Weights of a small transformer language model.
Size: 16 layers, width 256, MLP 1536 squared ReLU, vocabulary 2048, 17.8M parameters.
Training: a variant of Adam for these matrices, 4158 steps.
Each number is 128 + 24 x the weight over its row's rms, rounded and kept within 0 to 255. Layers, rows and columns count from 0. The size above them is the row's rms in percent of the matrix's.

# layer 11 MLP down (transposed), 1536x256, rms 0.0655, rows 1111-1163, columns 0-63
size [ 98 107 107 114 105  84  94 101 101  86 102  99 101 108 100  92  96 105  79 107  92 101  88 107 102  97  98 104 107 107  97 108 107  99 104 107  94 104  90  96  84 103 102 106 105  91  96  99 106  91 107  93 122]
[[158 111  99 147 148 103 150 138 149 140 122 165  99 120 112  86 139  98 105 141 126 111  75 108 143 131 104 158 132 107 106  89 141 123 104 112 106 116 145 131 138 104 146 135  99 121 121 103 145 141 129 163 123 115 154 132  90 130  76  89 137 101 135 166]
 [136 103 179 154 135 134 121 168 129 123  93 110 130 159 125 120 131 137 135 151 136 127 109 119 144  77 112 141 146  74  92 192 128  94 133 166  72 118 134 133  79 113 134 133 106 125  95 143 185 105 137 172 134 114 142 168 140 156  95 141  97 146 147 157]
 [116 136 111  99 132 116 111  98 136 141 179 175 139 161 146 130 104 116 134 151 175 144 128 107 152 117 141  82 102 178 187  98 164 111 137 154 119 125 161 112 155 143 116  91 139 151 129  97 131 129 100 164 149 176  87 162 130 146  86  90 156 119 128 161]
 [116 152 148 135 105 153 162 127 117 144 139 108 112 128  84 138 122 170 123 138 126 141 146 157 157 158 113 168 116 147 114 135 142 118 189 145 120 149 111 109 130 129  62 132 139 149  81 133  94 135 108 108  94 108  91 133 115 162 136 150 148 108 149 176]
 [138 134 108 147 133 142 163 115 141 117  96 109 163 103 125 107 116 126 123 118 180 142 163 122 122 111 117  78 131 154 154  78 128 156 113 155 128 104 105 151 193 118 129 153 116  85 122 132 177  91 106 111 105 191 120 141 136 158 141 138 167 126 114 185]
 [125 113 133 106 117 108 147  56  99 122 150 175 157 104 128 163 113  97 138 132 116 148 135 156 154  99 134 166 133 129 124  98 139 159 126 133 137  92 169 155 140 141 131 154 127 124 110 114  81  95 119 109 139 127 125 154  89 134 161 144 117 132 130 149]
 [120 112 132 119 163  76 147 119 175 130  97 133 152 131 127 163 120 132 128 187 146 106 129 169 122 121  88 124 147  90 120 136 136 158 105 188 112 110 155 158 151 148 117  98 112 101 125 144 114 141 110 169 167 123  93 120 141 105 133 116 119 131 121 142]
 [158  95 125 117 141 116  95 154 142  90 107 129 127 116 120 101 125 114 106 106 102  94  94 104 162 112 153  70 158 144 178 131 109 133 139 133 148 144 149  91 167  93 123  66 122 160 101 173 134 104 107 136 127 134 154 141 133 143  99 145 143 161 134 113]
 [111 122 116 142 146 101 124 128 116 123 122 132 143 113 107 137 170  84 147 142  90 114 132 122 123 147 122 144 113 100 123 142 130 115 150 134  94  72 125 105 130 165 141 141 128 115 131  87  92 145 159  95  81 158 149 157 117 130 157 118 167 152 131 122]
 [106 109 103 114 136 124 138 116 150 152 209 112 160 110 128  89 132 155  84 121 146 102 144 139  86 138 106 136 112 131 127 141 117 130  72 182 102 154 186 168 143 106 150 143 110 116 106 151  69 143 140 145 123 120 123 122 100 116 117 130 145 155 150 139]
 [138 174 160 126 166 111 191 128  94 140 125 114 106 125 112 136 109 147 165 141 110 105 144 144 119 143 173 133 128 134 148 120 130 145 121 122  92 124 135 122 138 115  97 131 136 137 116 103 127 155  77 131 108 107 113 108 187 117 123  75 143 156 142 149]
 [157 114 102 132 117 177 110 134 137 139 147 131 132  79 140 145 123 131 116 121  88 149 147 106 117 165 168 121 134 105  96 124 174  47  97 138 154 125 134 110 146 118 128 107 137 173 115 129 112 116 153 154 133 159  93 116 135 119 170 130 133 119 170 126]
 [140  98 104 120 131  85 153 134 153  84 149 135  92 116 125 190 149 131 140 134 120 133 118 166 135 139 100 136 126  79 120 149 119 158 138 170 163 112 126 141 156 109 112 130 117 115 116 126 124 149 150 112 126 135  92  88 172 120 122 105  91 102 131 149]
 [140 200 146 132 173 138 148  73 127 123 126 126 119 128 134 168 124 172 116 135 144  99 114  99 116 124 136 139 139 131 130  78 112 109 128  78 132  85 127 149 105 128 155 136 132 138 136 158  99 114 110 108 119 148 127 172  99 118 118 132 173 101  96  91]
 [ 97 110 116 151 137 140 108 132  92 122 109  88 129 130  96 155 126 145 103 136 147 119 164  70 122 150 113 120 135 136 131  79 100 141 171  96 147 136 113 150 139 124  98 121 109 163 129 137 161 134 108 147 127 146 165 145  82 113  98 156 116 135 124 127]
 [101 156 123 129  67 152 155 143 164 131 133 136 190 117  98 167 127 136 132 168 112 133 121 113 141 130 133  90 180 116 156 109 143  80 106  80 139 126 130 104 101 101 144 142 140 134 133 119 110 142 121 142 115 108 140 129 141 175 148 171 146 153 112 103]
 [159 127 127 129 153 155 130  95 106 123 133 170 148 118 130 123 159 133 165 136 126  99 145 105 101  95 145 172  92 157  86 136 130 138  85 161  75 151  92 143 149 135 161  95 131 154 126 117 106 111 135 160 111 163 141 124 122 159 123 164 155  87 129 148]
 [134 100 130 103 148 113 155 133 114 102 159 113 124 109  90 105  95 122 140  48 136  97 138 145 132 118 148 133 118 103 101 120  84 146  96 115 120 110 143 141 117 132 137 127 109 106 157 120 110 153 155 137 175 135 142 139 114 122 142 107  85 112 133 107]
 [130 193 135 116 125 146  81 101 126 153 145 137  81 117 165 125 120 128 160 119  83 136 180  87 141 137 135 128 149 120 130 158 125 143 132 113 197 121 146 160 190 138 167  94 143 106 126 136 118  92 120 124  93 158 101 102 116 117 171 146  88 115 155 128]
 [149 158 123 156 154 143 119 117 111  71 135 133 147 126 131 130 108 102 109 137 130 117 153 172  69 129 128 121 104  99 131 120 129 122 125 106 125 148 117  96 122 136 149 147 152 133 159 145 142 109 162 166 117 104  97 150 120 137 160 153 116 130 154 113]
 [119 121 155 147 100 128 138 116 150 109 118 122 121 154  98 138 147 173  87 136  72 158 114 145 128 146  95 140 170 116  99 130 131 134 101 100 152 112 143 109 134  70 136 117 150 135 137 115 150  91  97 186 147 110 140 137 124 125 140 113  94 137 112  93]
 [138  98 109 134 132 135  89 126 106 141 152 134 151 135 123 159 176 113 161 108  96  97  55 102 100 159 124 142 132 133 113 153 129 115  95 113 152 170 131 144 151 135 142 115 125  76 162 109 115 116 131 128 158  85 157 121 146 135 100 133 129 148  90 154]
 [115 122  96 130 150 145 118 140  98 141  89 130 127 141 129 129 136 106 142 126  97 106  78 156 134 156 121 140 157 137 117 115 128 145  88 115 119 141 145 136  83 148 148 127 140 126 113 145  98 125 110 159 108  99 129 135 154 131 130 120 151 133 129 129]
 [133 135 130 166 111 132 145 134 189  87 101 152 140 155 143 119 123 123 127 113 142 100 101 135  88 148  98 175 122 123  75 129 163 121  77 118 149 128 161 139 118 167 117 122 101 110 155 118  69 138 123 156 177 129 146 125 143 157 116 119 128  98 137 171]
 [140 135 161 103 124  80 139 137 159  71 125  91 127 136 106 121 152 120 168 148 129 127 137 152  93 120 188 113 113 139 112 148 148 154 124  76 165 146 161 125 129 105 112 141 161 130 139 104  98 138 141 152  91 156 133 160 136 131 146 129 105 112  84 131]
 [151 160 142  73  99 123 131 118  95 127 119 140  84 149 107 164 138 135 145 151 122  99 179 155 117 132 125 126  84 128 122 145 110 118  89 100 156 104 136  97 145 149  95 176 147  93 150 120  75 112 109 118 143 141 147 148 132  97 115 169 104 114 116 164]
 [150 124 145 172 148 148 176 154 136 107 118 145  88 156 132 131 125 111 101 113 138 143 132 124 130 119 153 142 125  88  87 134 108 115 119 189 114 149 135 139 139 142 166 158  99 121 165 107 113 145 151 152 148  89 133 123 153 123 104 137 130 135 149  93]
 [167 120 118 144 122 110  83 122 139 145 148 177 173  98 135 139 128  91 105 131 126 124 102 158  86 130 129 122 124 125 139 138 105 122 110 111 136 149 135 144  97 149  90 116 131 146 145  73 133 164  88 147  90 149 126 119 170 137 108 155  93 119 111 103]
 [117 135  75  97 146 111 136 124 127 136 119 140 158 106 145 117 106 147 108 145 126 120 102 133  75  91 143 132 132 137 113 152 137  67 178 105 172 137 113 142 125 137 124 122 175  98 133 121 137 112 154 148 119 144  96 129 100 122 157 153 142  75 134 100]
 [ 76  98 158 137 129 106 117 118 130 153  91 140 153 128  83 112 119 169 134  92 137 123 137 118 123 137 112 118 154 134 120 119 168 102 111 124  77 143 161 134  74 103  99 146 129 135 138 145 153  97 130 121 145 124 140 137 188  98 124 124  86 145  96 131]
 [130 140 103 185 151 107 112 119 124 144 144 137 122 145 149 131 104 122 139 142 131 139  95 127 174  77 137 117 113 152 147 144 144 114 136 124 116 128 119  96 120 136 140 164 141 148 129 114 121 125 143 123 146 112 123  96 136 140 148 104 129 124  78 117]
 [136 116 180 155 141 157 120 136 109  96 120 102 138 142 145 121  98 145 116 100 180 152 131 153 114 111 120 107 124 140 139 149 111 106 158  95  86 130 117 118  82 142 144 155 129 131 129 142 131 119 106  98 151 108 136 139 139 126 149 125 121 149 146 181]
 [173 118 120 147 109 133 132 161 143 125 153 127 130 143 100 101 123 113 102 127 181  91 150 159 103 106 134 147 108 105 130 110  95 153 135 115 122 140  99 144 159 106  94 122 104 118  59 104 140 134 139  89 116 139 146 173 190 104 152  93 133 131 105  98]
 [127  85 127 142 179 147 118 113 130 106 141  72 143  99 133 121 138  98  98 123 162 100 163 130 123 110 113 127 165 151 134 112 163 143 121 134 144 161 136 170 144 170 143 154  94 130 140 112 122 112 134 115  93 157 144 140 156 152 130 156 137 148 132 113]
 [173 125 100  97 115 151 143 117 142 128 112 160 110 172 126 123 113 108 140 159 118 139 116 170 113  76 130 114 155 144 153 116 113 141 111 128 147 126 145 125 133 120 138 124 126  72 111  89 131 126 153 125 175 103  77 105 115  91 105 141 160  97  81 100]
 [112 110 162 126 129 172  98 158 119  94 138 132 148 120 107 108 134 112 130 149 122  96 156 154 127  93 146 106 145 161 100 112 112 100 152 161 106 112 142 116 151 105 123 142 126 138 158 165 122 150 131 144 128 171 157  94 139 150 111 118  85 122 154 137]
 [161 134 116  86 104 146 157 135  89 137 142  91 138 138  83 194 143 121 153 118 153 176 136 133 132 160 155 127 153 103  77 130 143 126 102 130 129 150 153 115 118 109 108 134 105 108  99 140 133 143 142 114 147 116 174 101  97  70 125  89 158 145 148 127]
 [185 138 122 162 114 162 117 106 167 156 155 121 115 107 143 150 152 149 139 147 109 162 140 107 121 141 153 180 121 134 111 137 137 129 171 111 122 167 147 151 126 134  87 109 100 153 136 128 105 108 117 110  98 109  92 126 153 145 113  86 112 111 132 126]
 [102 141  45 142 148 103 157  63 136 111 108 155 117 133 114 149 157 122  89 135 113 178 129 119 108 126  99 127 154 129 129 109 139 133 105 129 124 106 182 146 143  90 125 142 129 165 152 128  87 125 123 192 128 107 116 119 121 122  98 103 134 130 136 111]
 [113 145 132 128 156 149 116 105 134  97 166 110 133 136 139 132 140 101 164 123 110  95  67 142 118 137 174 141 106 102 134 191 101 126 117 127 104 130 143 104 116 100 107 192 112  76 140 158 113 112 126 105 105 116 101 153 108 122 146 153 101 140  99 109]
 [106 145 122 138  95 142 132 115 147 135 107 110 134 110  97 134 130 117 106  97 143 121 127 134 158 146  82  95 124 170 170 162  68 143  96 131 130 132  87 141 100 158 111 100 116 119 161 140 172  97 121 167 129 118 105 123 115 143  89 128  97  83 143 132]
 [152 105 139 132  67 116 124 101 115  70 131 122 159 149 125 152 159 114 128 144 121 129 115 119  91 122 101 118 136 137  98 130 107 114 131 124 121 132 135 132 102 106  69 143 125 107 146 112 107 121 139 169 140 151 130 136 149 140 140 123 121 136 134 137]
 [101 147 136 130  81 147 160  96 121 184 131 143 118 132 133 102  74 146 109 120 149 120 103 152  83  79  83 125 134 138 138 136 120 115  92 178 124 150 132 159 130  96 107 128 123 130 139 153 137 108 170 121 123 113 159 124 100 151 121 149 127 170 107 107]
 [135 126 129 125 132 143 119 130 115 137 150 150 143 104 134 158 148 156 122 135 155 113  95 102 123 136 140 145 137 172 140 159 164 159 122 124 136 120 176 113 130 137 167 129 151 110 129 176 123 147 119 145 148 110 126 131 123 133  87 102 190 168  87 144]
 [140 131  84  84 132 113 132 125 138 104 104 117 122 133 113 122  51 147 114 139 144 120 107 115 109 120  78 142  83 147 127  99 117 143 128 121 125 127 145 100 139 149  78 136 114 126 132 138 170  85  94 109 123 139 104 151 118 112 188 151 155 147 109  72]
 [151 138 134 117 105 110 128 107  98  71 139 137 156 108 179 152 163 136 177 139 166  91 149 122 144 105  98 175  95 152 109 153  99 145 128 135 129 153 131 167 118 114 104 108 111  91 165 137 124 125 141 144 123 177 121 115 168 169 177 113 151 118 164 138]
 [154 150 141 128 144  96 123 131 120  99 125 140 150  58 185 128 102  87 138 151 122  77 157 127 109 130 138 102 142 107 108 125 126 133 103 172 166 132  86 124 126  92 144 177 126 140  87  93 116 154 136 115 102 143 126 126 146  93 143 143 128 136 126 100]
 [132 136 105 149 153 136  97 137 124 130 126 110 147  98 130 127 108 108 103 132  70 122 157 129 118 147 123 156  97 136  97 113 156 143 110 115 117 163 158 150 149 160 126 116 155 163 145  73 106 131 119  87  57 118 152  94  94 159 110 111 109 130 153  82]
 [122 108 141 166 107  90 115 123 114 117 137 111 133 129 105 161  97 114 119 145 119 103  92 128 114  96 116  85 120 123 137  97  99 114 115 115 139 142 122 157 118  86 111 151 162 123 145  94 152 123 144 115 155 125 185 131 162 121 123 116 163 136  76 103]
 [102  90 142 161 160 149 112 151 131 124 121 173  58 137  86  95 142  93 165  92  93 177 133  95 141 184 142 135 203 121 101 133 113 117 129 111 153 115  97 121  80 113 120 112 161 145 128 100 153  94 105 144 117 139 116 109 130 113 142 142 115 130 122 168]
 [ 61 120  93  94 169 133 142 118 123 128 152 133 151 131  95  94 126  94 102 141 109 119 112 174 135 120 144 118 162 168  98 178 109 126 129 110 128 181 144 118 137 115 135  81 170 152 104 147  86  89 105  93 125 129 117 153 180 120 110 118 137 123 134 188]
 [144 141 116 152 137 144 129 188 114 127 147  94 113 112 142 151 160 106 140 141 145 166 117 152 115 125 126 159 116 122 196 106 121 125 154 127 141 136 131 113 111 168 114 145  93 124 135 138 134 105 114 158 103 125 125 130 109 120 127 176  81 126  88  99]
 [122  83 148 137 123 134  74 125 112 152 123 113 174 123 120 117 144 100 123 141  99  97 135 110 113 142 100 133 142 164 122  55  80 138 160 158 116 117 147 144 112 127 146 129 126 124 105 100 111  97 131 146 133 131 118  90 106 134 112 142  97 124 136 103]]
# layer 11 MLP up, 1536x256, rms 0.0753, rows 1112-1163, columns 0-63
size [106 110 114 103  86  97  97 104  94 104  96  97 109 100  96  98 107  82 103  99 104 100 110 106 101 100 103 107 111 103 111 101  99 102 105  96  96  88  94  96 102 104 108 102  91  93  97 104  87 107  93 121]
[[118 113 133 139 146 134 126 102 103 127 118 159 185 139 132 148 176 135 167 122 123 114 137  94 143  94 107 114 121 132 124 150 146 101 125 140 133 145 143 169 128 137 204 155 104 140 109  86 116 143 118 113 121 115 129 115 157 102 138 141 173 106 101 129]
 [125 125  97 122 118 105 106 122 136 117 172 131 127  94 130 109 167 145 144 146 150 131 132 113  95 162 104 120 130 155 127  89 128 123 147 144 165 148 128 133 181  84 133 150  95 107 130 163 140 116 135 165 114 129 124 135 137 160 147  90 121 111 103 121]
 [155 135 119 148 145 152 116 127  91 152 167 110 142  96 139 173  92 173 123 131  62 130 125 123 145 124 142 123 165 130 125 123 157 126 142 127 125 104 122 179 178  92 145 163 124 128  82 137 112 120 116 123 105 122 124 121 140 155 148 149  96  92 170 151]
 [ 80 102 159 127  91 132 139  69 157  81 147  89 130 133 101 136 119 143 106  75 129 136 110 159 148 110 110 136 108 128 121 149 124 157 126 125 131 145 136 127 150 120 100 168 123 155 151 123 168  93 132 120  79 138  99 119 104 151 142 153 113 131 128 155]
 [ 97 118 104 159 121 142 160 144 102 155 104 170 115 123 119 156 131 137 125  98 107 148 149 129 134 152 118  81 148 102 120 137  88 118 104 161 137 152 101 132 123 161 130 143 145 142  89 127 130 167 124 134 137 126 162 154 117 120 125 138 104 119 154  77]
 [ 91 123 104 141  78 122 134  93  91 135 116 127 126  98 135 116 108  79 116 153 115 140 137  99 153 130 148 106 138 120 120 126 148 126 163 156  87  94 151 172 169 108 112 155 155 140 108 130 151 110 113 138 154  91 157 104 151 144 141 115 156 113 114  92]
 [141 153 181 145 138 128 109  89  99 111 170 145  96  77 117 130 135 121 113 144 129 114 151  99 107 159 131 114 187 107 117 168 115 186 142 140 135 132 115 117  97 120 135 112 138 164 124 160 146 115 138 124 113  82 133 138 144 107 110 133 123 115  85 112]
 [145 141 159 122 126  90 105 123 138 146 147  94 129 110 103 122 145 122 168 124 135 133 115 148 137 103  94 149  98 104 140 135 111 136 110  81 150 145 211  94 116 112 121  91  91 134 110 122 146 152 147 139 135 141 121 140 150 154 132 160 115 101 156  71]
 [ 94 116 153  89  80 115 117 115 162 116 135 135 150 133  99 114 145 115 117 117  86 143 102 130 146  95 192 131 119 118 123 138  74 160 107 128 126 129 138 151 106 150  96 147 117 139 150 151 132 146 118 182 172 152 132 133 124 100 152 103 124 158 137 140]
 [113 143 164 125 139 115 127 112 109 147 115 133 114 121 121  85 142 166 146 134 106 137 100 113 116 146 135 114 147 139 142 148 140 166 140  63 123 112  97 140 139  82 156 167 116 122 104 117 108 172 118  94 139 136 153 138 151 119 119  58 125 105 116 109]
 [137 127 121 127 125 102 158 132 132 115 117  86  95  81 106 144 127 157 125 108 112 115 135 107 135 133  85 122 109 130 123 124 112 116 109 145 167 142 173 155 147  98 153 115 136 110 120 120 127 117 112 160 105  78 133 146 110 129 167 112 146 133  79 105]
 [145 122 139 169 115 144 133 110  96 137 182 117 168 101 123 129 148 151 141  85  91 144 144 153 134 104 132  97 116 176 140 131 141  87 104 103 116  91 137 111 138 139 116 128  97 161 146 175 113 152 117  84 144 126 129 125 145  90  90 126 109 128 112 135]
 [145 118 174 159 105 114 124 116 138  91 119 160  99 137 163 109 113 192 142 129 133 126 129 117  88 121 136 133 121  98 156  91 149 124 102  83  79 130 145 137 132  90 141 152 116 130 139 119 153 170 137 131 102  76 160 135 142 112 100 120 103 122 136 178]
 [124 159 116 110 144 165 119 118 122 119 118 115  82 109 138 114 146 126 142 160 136 111 143 122 150 129 136 115 159  58 121  98 125 114 175  92  73 172 161 123 108  99 157  80 153 154 115 132  96 112  98 118 100 104 138 108 111 125  94 111 188 140 146 115]
 [ 78  97 153 130 103 113 126 115 154  93 123 155 183 160 123 150 142 133 105 156 105 124 127 153 147 109 137 126 142 135  98 180 181 153 116 140 130 122 130 109 133 105 129 130 138 127 150 160 182 111  96 119 137  98 151 124 123  91 129 130 154 152 163 109]
 [105 109 142 132 155 133  71 142 113 130 140 123 103 122 133 117 156 146 132 150 144 115 132 101 154 150 111 107 150 140 123 126 144 148 152 167 125 113 139 140 147 121 160 158 103 129 107  96 110 166 124 152 147 132 110 119 159 128 130 119 171 105 163 167]
 [123 167 101 121  53 105 115 162 115 144 161 136 128 144 180  87 115 166 165 120 149  75 135 116 120 109 143 108 123 113 121 164 139 140 136 119 164 131 121 122 116 112 127 112 125  92 103 117 127  86  98 135 119 139 157 146 103 131  78 128 123  93 132 110]
 [117  83 134 106 163 130 114 161 161  77 122  92 138 156 135 127 134 145 143 176 149 128  89 146 196 112 116 133 119  83 123 143 149 129  94 159  92 148 113 131 101 146 110 123 102 165 139 130 161 172 124  92 155 122 171 132 137 127  96 146 121 134 118 113]
 [105 147 150 126 137 179  94 123 100 151 146 129 143  72  95 130 113 140 136 119 135  98 156 149 114 116 151 124 135 120 108 163  88 131 160  97 157 139 103 126 132 138 115 124 107 181 125 113 149 148 147 124 181  71 148 117 166  94 135 126 135  69 153 183]
 [100 110 103 139 101 142 100 141 131 123 141 146 138 162 143 143 110 120 105 119 119 142  95  88 162 146 132  80 162 168 124 163 131 135 119 131 129 122 136 102 106 107 132 152 140 174 104 122 162 143 150 157 112 146 136 136 172 135  66 127 173 148 140 137]
 [137  89 105 167 135 146 175  95 130 121 117 119 147 139 152 143 149 120 165 115 142 127 136 124 122  76 124 141 109  78 127 151 158 109 122 102 133 122 158 117 170  73 134 207 148 138 108 131 135 170  65 117 121 111 155 123 147 158 142 114 139  51 104 130]
 [117 122 124 138 121 130 164  91 129 117 144 132 103 134 142 125 105 137 105  78 147 136 120 121 138 113 182  97 134 120 159 145 124 119 142 124 144 190 134 139 132  86 135 114 128 175 142 116 168 120  79 137 142 108 105 125 120 110 109  84 136 129 144 139]
 [141 131 140 130  98 132 133 129 142 126 112 109  61 134 141 130 140 131 172  89 143  83  65 143 143 104 131 115 144 128 124 101 166 125 131 160 126 101 134 120 118  68 137 165  68 141 162 138 133 101 155 108 161 114 144 129 144 109 140  76 134 116 169 129]
 [ 91  88 157 110 145 103 159 117 161 191 154 112 100 104 132 110 105 114 166 142 103 114  89 128 131 135  90 100 169 149 136 164 158 130 133 127 128  95 115 128 120 114 118 163 130 151 116 129 113 125 109 102 102 103 129 123  99 142 151  58 133  97 135 165]
 [110 111 132 118 118 160 152 146 131 112 124  99 112 128 141  96  82 116 120 101 155 100 120  83 120  78 116 109 124  92 145 135 179 101 137 114 114 147 130 134 115 121 179 122 128 125 125 119 124 127 128 121 116 114 147 103 115 176 106  98 157 136 143  83]
 [131 127 106 191 137 112 145 139 114  94 138 122 158 127 132 151 145 165 133 142 121 160 117 100 126 130 159 102 105 140 137 155 160 143 123  89 141 176 135 108 120 152 146 159 145 137 122 157 107 130 144  98  80 117 144 135 124  89 145 145 153  96 109  88]
 [102 135 138 128 158 133 121 110 100 166 115 107 148 106 143 108 111 119 124 137 170  99 129 153 143 137 120 131 172 147 113 134 147 137 163 129 154 115 126 110 143 111 149 149 162 138  76 114 164 109  95 123 117 144 127 127  85 140 151 153 108 142 124 156]
 [108 132 103 120 116 107 106 105 127 113 183 115 103 109 157 124 122 172 101 112 155 155  87 162  85 121 136  85 138  96 129 154 122 157 128 109 113 107 147 139 107  93 144 110  91 123 116 189 125 182 121 128 119 112 131 130  93 116 120 120 139 144 132 133]
 [123  88 146 173 169  98 133 146 126 115 132 121 141 147 131  88 147 155 101 106 143 150 136 108  96  95 152  96 137 145 133 118 179  98 140 140 139 132 158 115 150 113 175 120 126 138 136 175 170 113 120 134 138 109 125 118 114 154  96 117 116  89  89 139]
 [101 149 118 164 136 118 123 135  93 116 150 135 175 160 112 140 117 148 111 138 152 133 123 116 151  73 144 121 131 112 131 124 124 187 159 108 136 131 123 126 105 139 184 138  70 167 129 122 121 103 138 109 155  69 143 108 154 139 138 109 110  84 113 166]
 [121 159 138 145 156 142 130 113 105 126 156 133 176 113  96 120 134 159  86 172  98 116 131  92  96 149 159 100 168 134 140 149 112 142 130 137 160 142 139 123 175 131 147 158  96 155 103 117 156 120 124 155 145 175 145 111 108  65 129 133 122 146 120 119]
 [119  89 139 133 134 167 153  74 122 161 156 135  99 106 153 109 133 148 125 118 123  93 118 130 105 136 139 152 169 134 160  86 127  89 144 137 138 131 123 109 108  94 127 133 167 129 132 138 145  80 141 133 133 120 102 116 125 124 115 140 202  88 166 122]
 [125 129 163 168 132  91 104 127 133 128 136 123 145  82  97 137 103 175 152 101 172  88 159  98  80 123 108 132 103  82 112 129 111 133 121 161 150 153 142 126 107 123 126 146 122 175 130 116 136 110 107 141 151 133 125 144 126 118 142 125 141 144 135 162]
 [114 125 138 137 154 163  82 131 120 145 140 115 114 123 142 121 144 162 104  66  95 120  90 111 135 135 156 122 121 103 128 138 107 106 128 131 133 126 129 124 119 105 108 122 161 136  95 115 126 118 101 142 118 124 115 116 128 157 128 117 145  86 160  93]
 [ 92  91 167 169 109  70 127 115 154 119 106 139 105  92 136 135 189 124 147 122 104  95 103  96  81 109 100 142 145 128 126 132 139 140 125 112 131 151 110 117 137 140 135 123 142 145 157 103 154  65 129 108 115 146 102 130 127 151 132 113 147 138  95 138]
 [141 136 109 164 146  96 107 124 139 152 109 112 168 108  89 141 118 112 146 153 128 154 113 123 126  88 119 135 123 141 131 119  99 182 146 112 155 157 181 181 147 124 133 149 115 114 143 127 149 119 125 159 146 145 125 106  92 161 142 125 142 123 157 104]
 [101  65 149  96 109 143 132 122  74 124  92 126 112 160 145  94 131 107 116  84 101 116 132 115 147 107  85 104 148 100 143  94 128 117 104 135 117 116 144 175 139 105 158 114 138 131 114 160 131  99 162 141 111  93 167 140 148 133 162 117 131 108 111 131]
 [135 100 100 143  93 126 127 132 128 129 151 136 169 147 132 107 120 119 130 100 109 141  86 117 112 130 193  74 125 110 150  98 159 118 139  92 124 114 115 121 128 122 129 122 109 105 102 115 181 152 114 128 123 128 107  97 139 147 105 153 116 134 113 181]
 [145 124  94 135 132 114 123  31 106  97 119 159 144  91 119 131 105 116 121 132 129  69  93 114 125 164 142 129 169 148 105 117  56 114 123 160 178 151 117 141 164 141 143 140 149 129 105 115 165 110 114 147 105 151 123 117 106 103 102 111 125 122 168 157]
 [136 101 149 128 125 121  66 138 140 180 146 135 143 138 144 150 122 125  92 132  83 136  85 146 194 152 130 106 110  91 119 127 134 118 126 164 147 113 109 114 116 134 147 118 129 131 130 113 135  91 128 138 157  81 134 148 108 140 108 126 146 116 152 165]
 [127 134 115 190 107 110  79 139 138 134 163 148 151 120 210 118 112 139 115 110 149 159 109 145  95 126 129 143 162 167 125 148 139 116 172 135 114 136 126 193 138 131 141 123 144 143 118 130 102 118  67 140  97 128 134 115  98 147  96 133 119 108  96 134]
 [158 120 121 180 151 180 123 136 115 149 169 171 140  84 138 117 117 137 150 137  81 140 139 142 116 139 151 128 125 105 151  93 165 142 119 124 132 127 121 151 117 103 124 114 154 152 119  98 124 125 139  98 132 163 106 118 151 131 115 102 100 114 146 206]
 [119 165 148 151 142  78 119 123 130 154 109 134  74 111 114 139 113 112 129 101 137 104 133  83 150 118 174 138 131 142 175 112  93 142 147 102 142 151 147 160 119 107 128 156 129 120 111 122 140 101  97 109 126 113 145 103 110 156  56 104 117 104 141 134]
 [135 141  92 115 112 117 120  95 129 149 160 124 154 142  85 146 143 154 144 120 130 134 101 102 166 105 135 123 146 140 158 142 126 125 102 122 130 134  96  81 137 134 176 152 134 175 134 153 136 114 121  75 111 112 152 139 124 149 118  98 161 159 117 173]
 [128 124 150 118  88 111 116 115 151 147 113 134 105 154 141 140 149 152 145 131 132 168  82  92  97  96 153 114 142  82 146 124 109 104 129  98 101 124 120 120 100  97 170 130 105 147 135 171 119  68  89  99 128 122 139 121 177 111 119 118 158 176 136 104]
 [127 147 113 153 135 137 149 115 123  93 166 112 152 138  99 128 132 142 105 133 133 106 120  97 154  97  99 106 167 110 113 146 158 145 153 124  91 123 117 154 123 148 137 117 143 114 172 120 115 137  98 136 114  93 141  99 156 147 149  94 105 126 114 121]
 [136 112 136 143 104 113 104  99  94 150 115 155 140  96 134 161  97 149 136  87 104 116  88  92  92 132 102 142 162 162 105 113 120 124 113 124 130 109 102 128  96  73 123 154 127 164  87 108 118 141  70  95  83 173 144 126  95 126 107 107 109 117 129 108]
 [121 136 136 118  96 118 115  81 126 127 114 111 150 116 147 116  94 112 152  93 122 119 118 102  97 130 148 100 162  75 137 166 144 111 152 136 109 160 119 119 122  84 160 118 107 141 111 158 145 139 136 131 117 148 184  96 135 152 147 118 149 118  67  98]
 [ 93 132 118 137 151 121  81 150 161 141  94 147 123 148 148 119 170 124 125 118 113 129 129 102 141 123 111 147 172 110 138 113 158 137 171 163 112 107 110 142 148 133 130 184 137 148 163 113 122 109 133 135 141 110 170  82 115 130 161  99  90 132 106 111]
 [121  96 123 155 119 144 128 127 131 106 118 100 135 117 127  81 187 141 139 125  98  98 119 133 133 167 138 118 188 116 137 123 128  91 129 130 125 125 149 135 119 160 144 107 115 115 184  91 150 133 133 125 114 146 131 113 140 136 116 149 163 104 104 124]
 [ 77 175 189 151 119  85 157 120 152  80 109 118 156 135 131 111 116 142  89 132 160 124 123 180 167  70 157  84 128 132 164 120 127 138 146  94 117 147 143 102 138 115 137 137 118 120 132 151 109 144 136  78 119 102 128 142 106 108 165  92 125 133 117 136]
 [142 157 129 112 117 150 111 138 139 123 139  79 139  95 144 153 156 181 157 141 135  95 147  91 156 107 150 131 144  59 124 156 122 110 124  91 118 132 159  93 146 106 110 140 126 139 142 141 144 106 116 105 171 130 146 118 154 129  90 125 128 117 126 145]]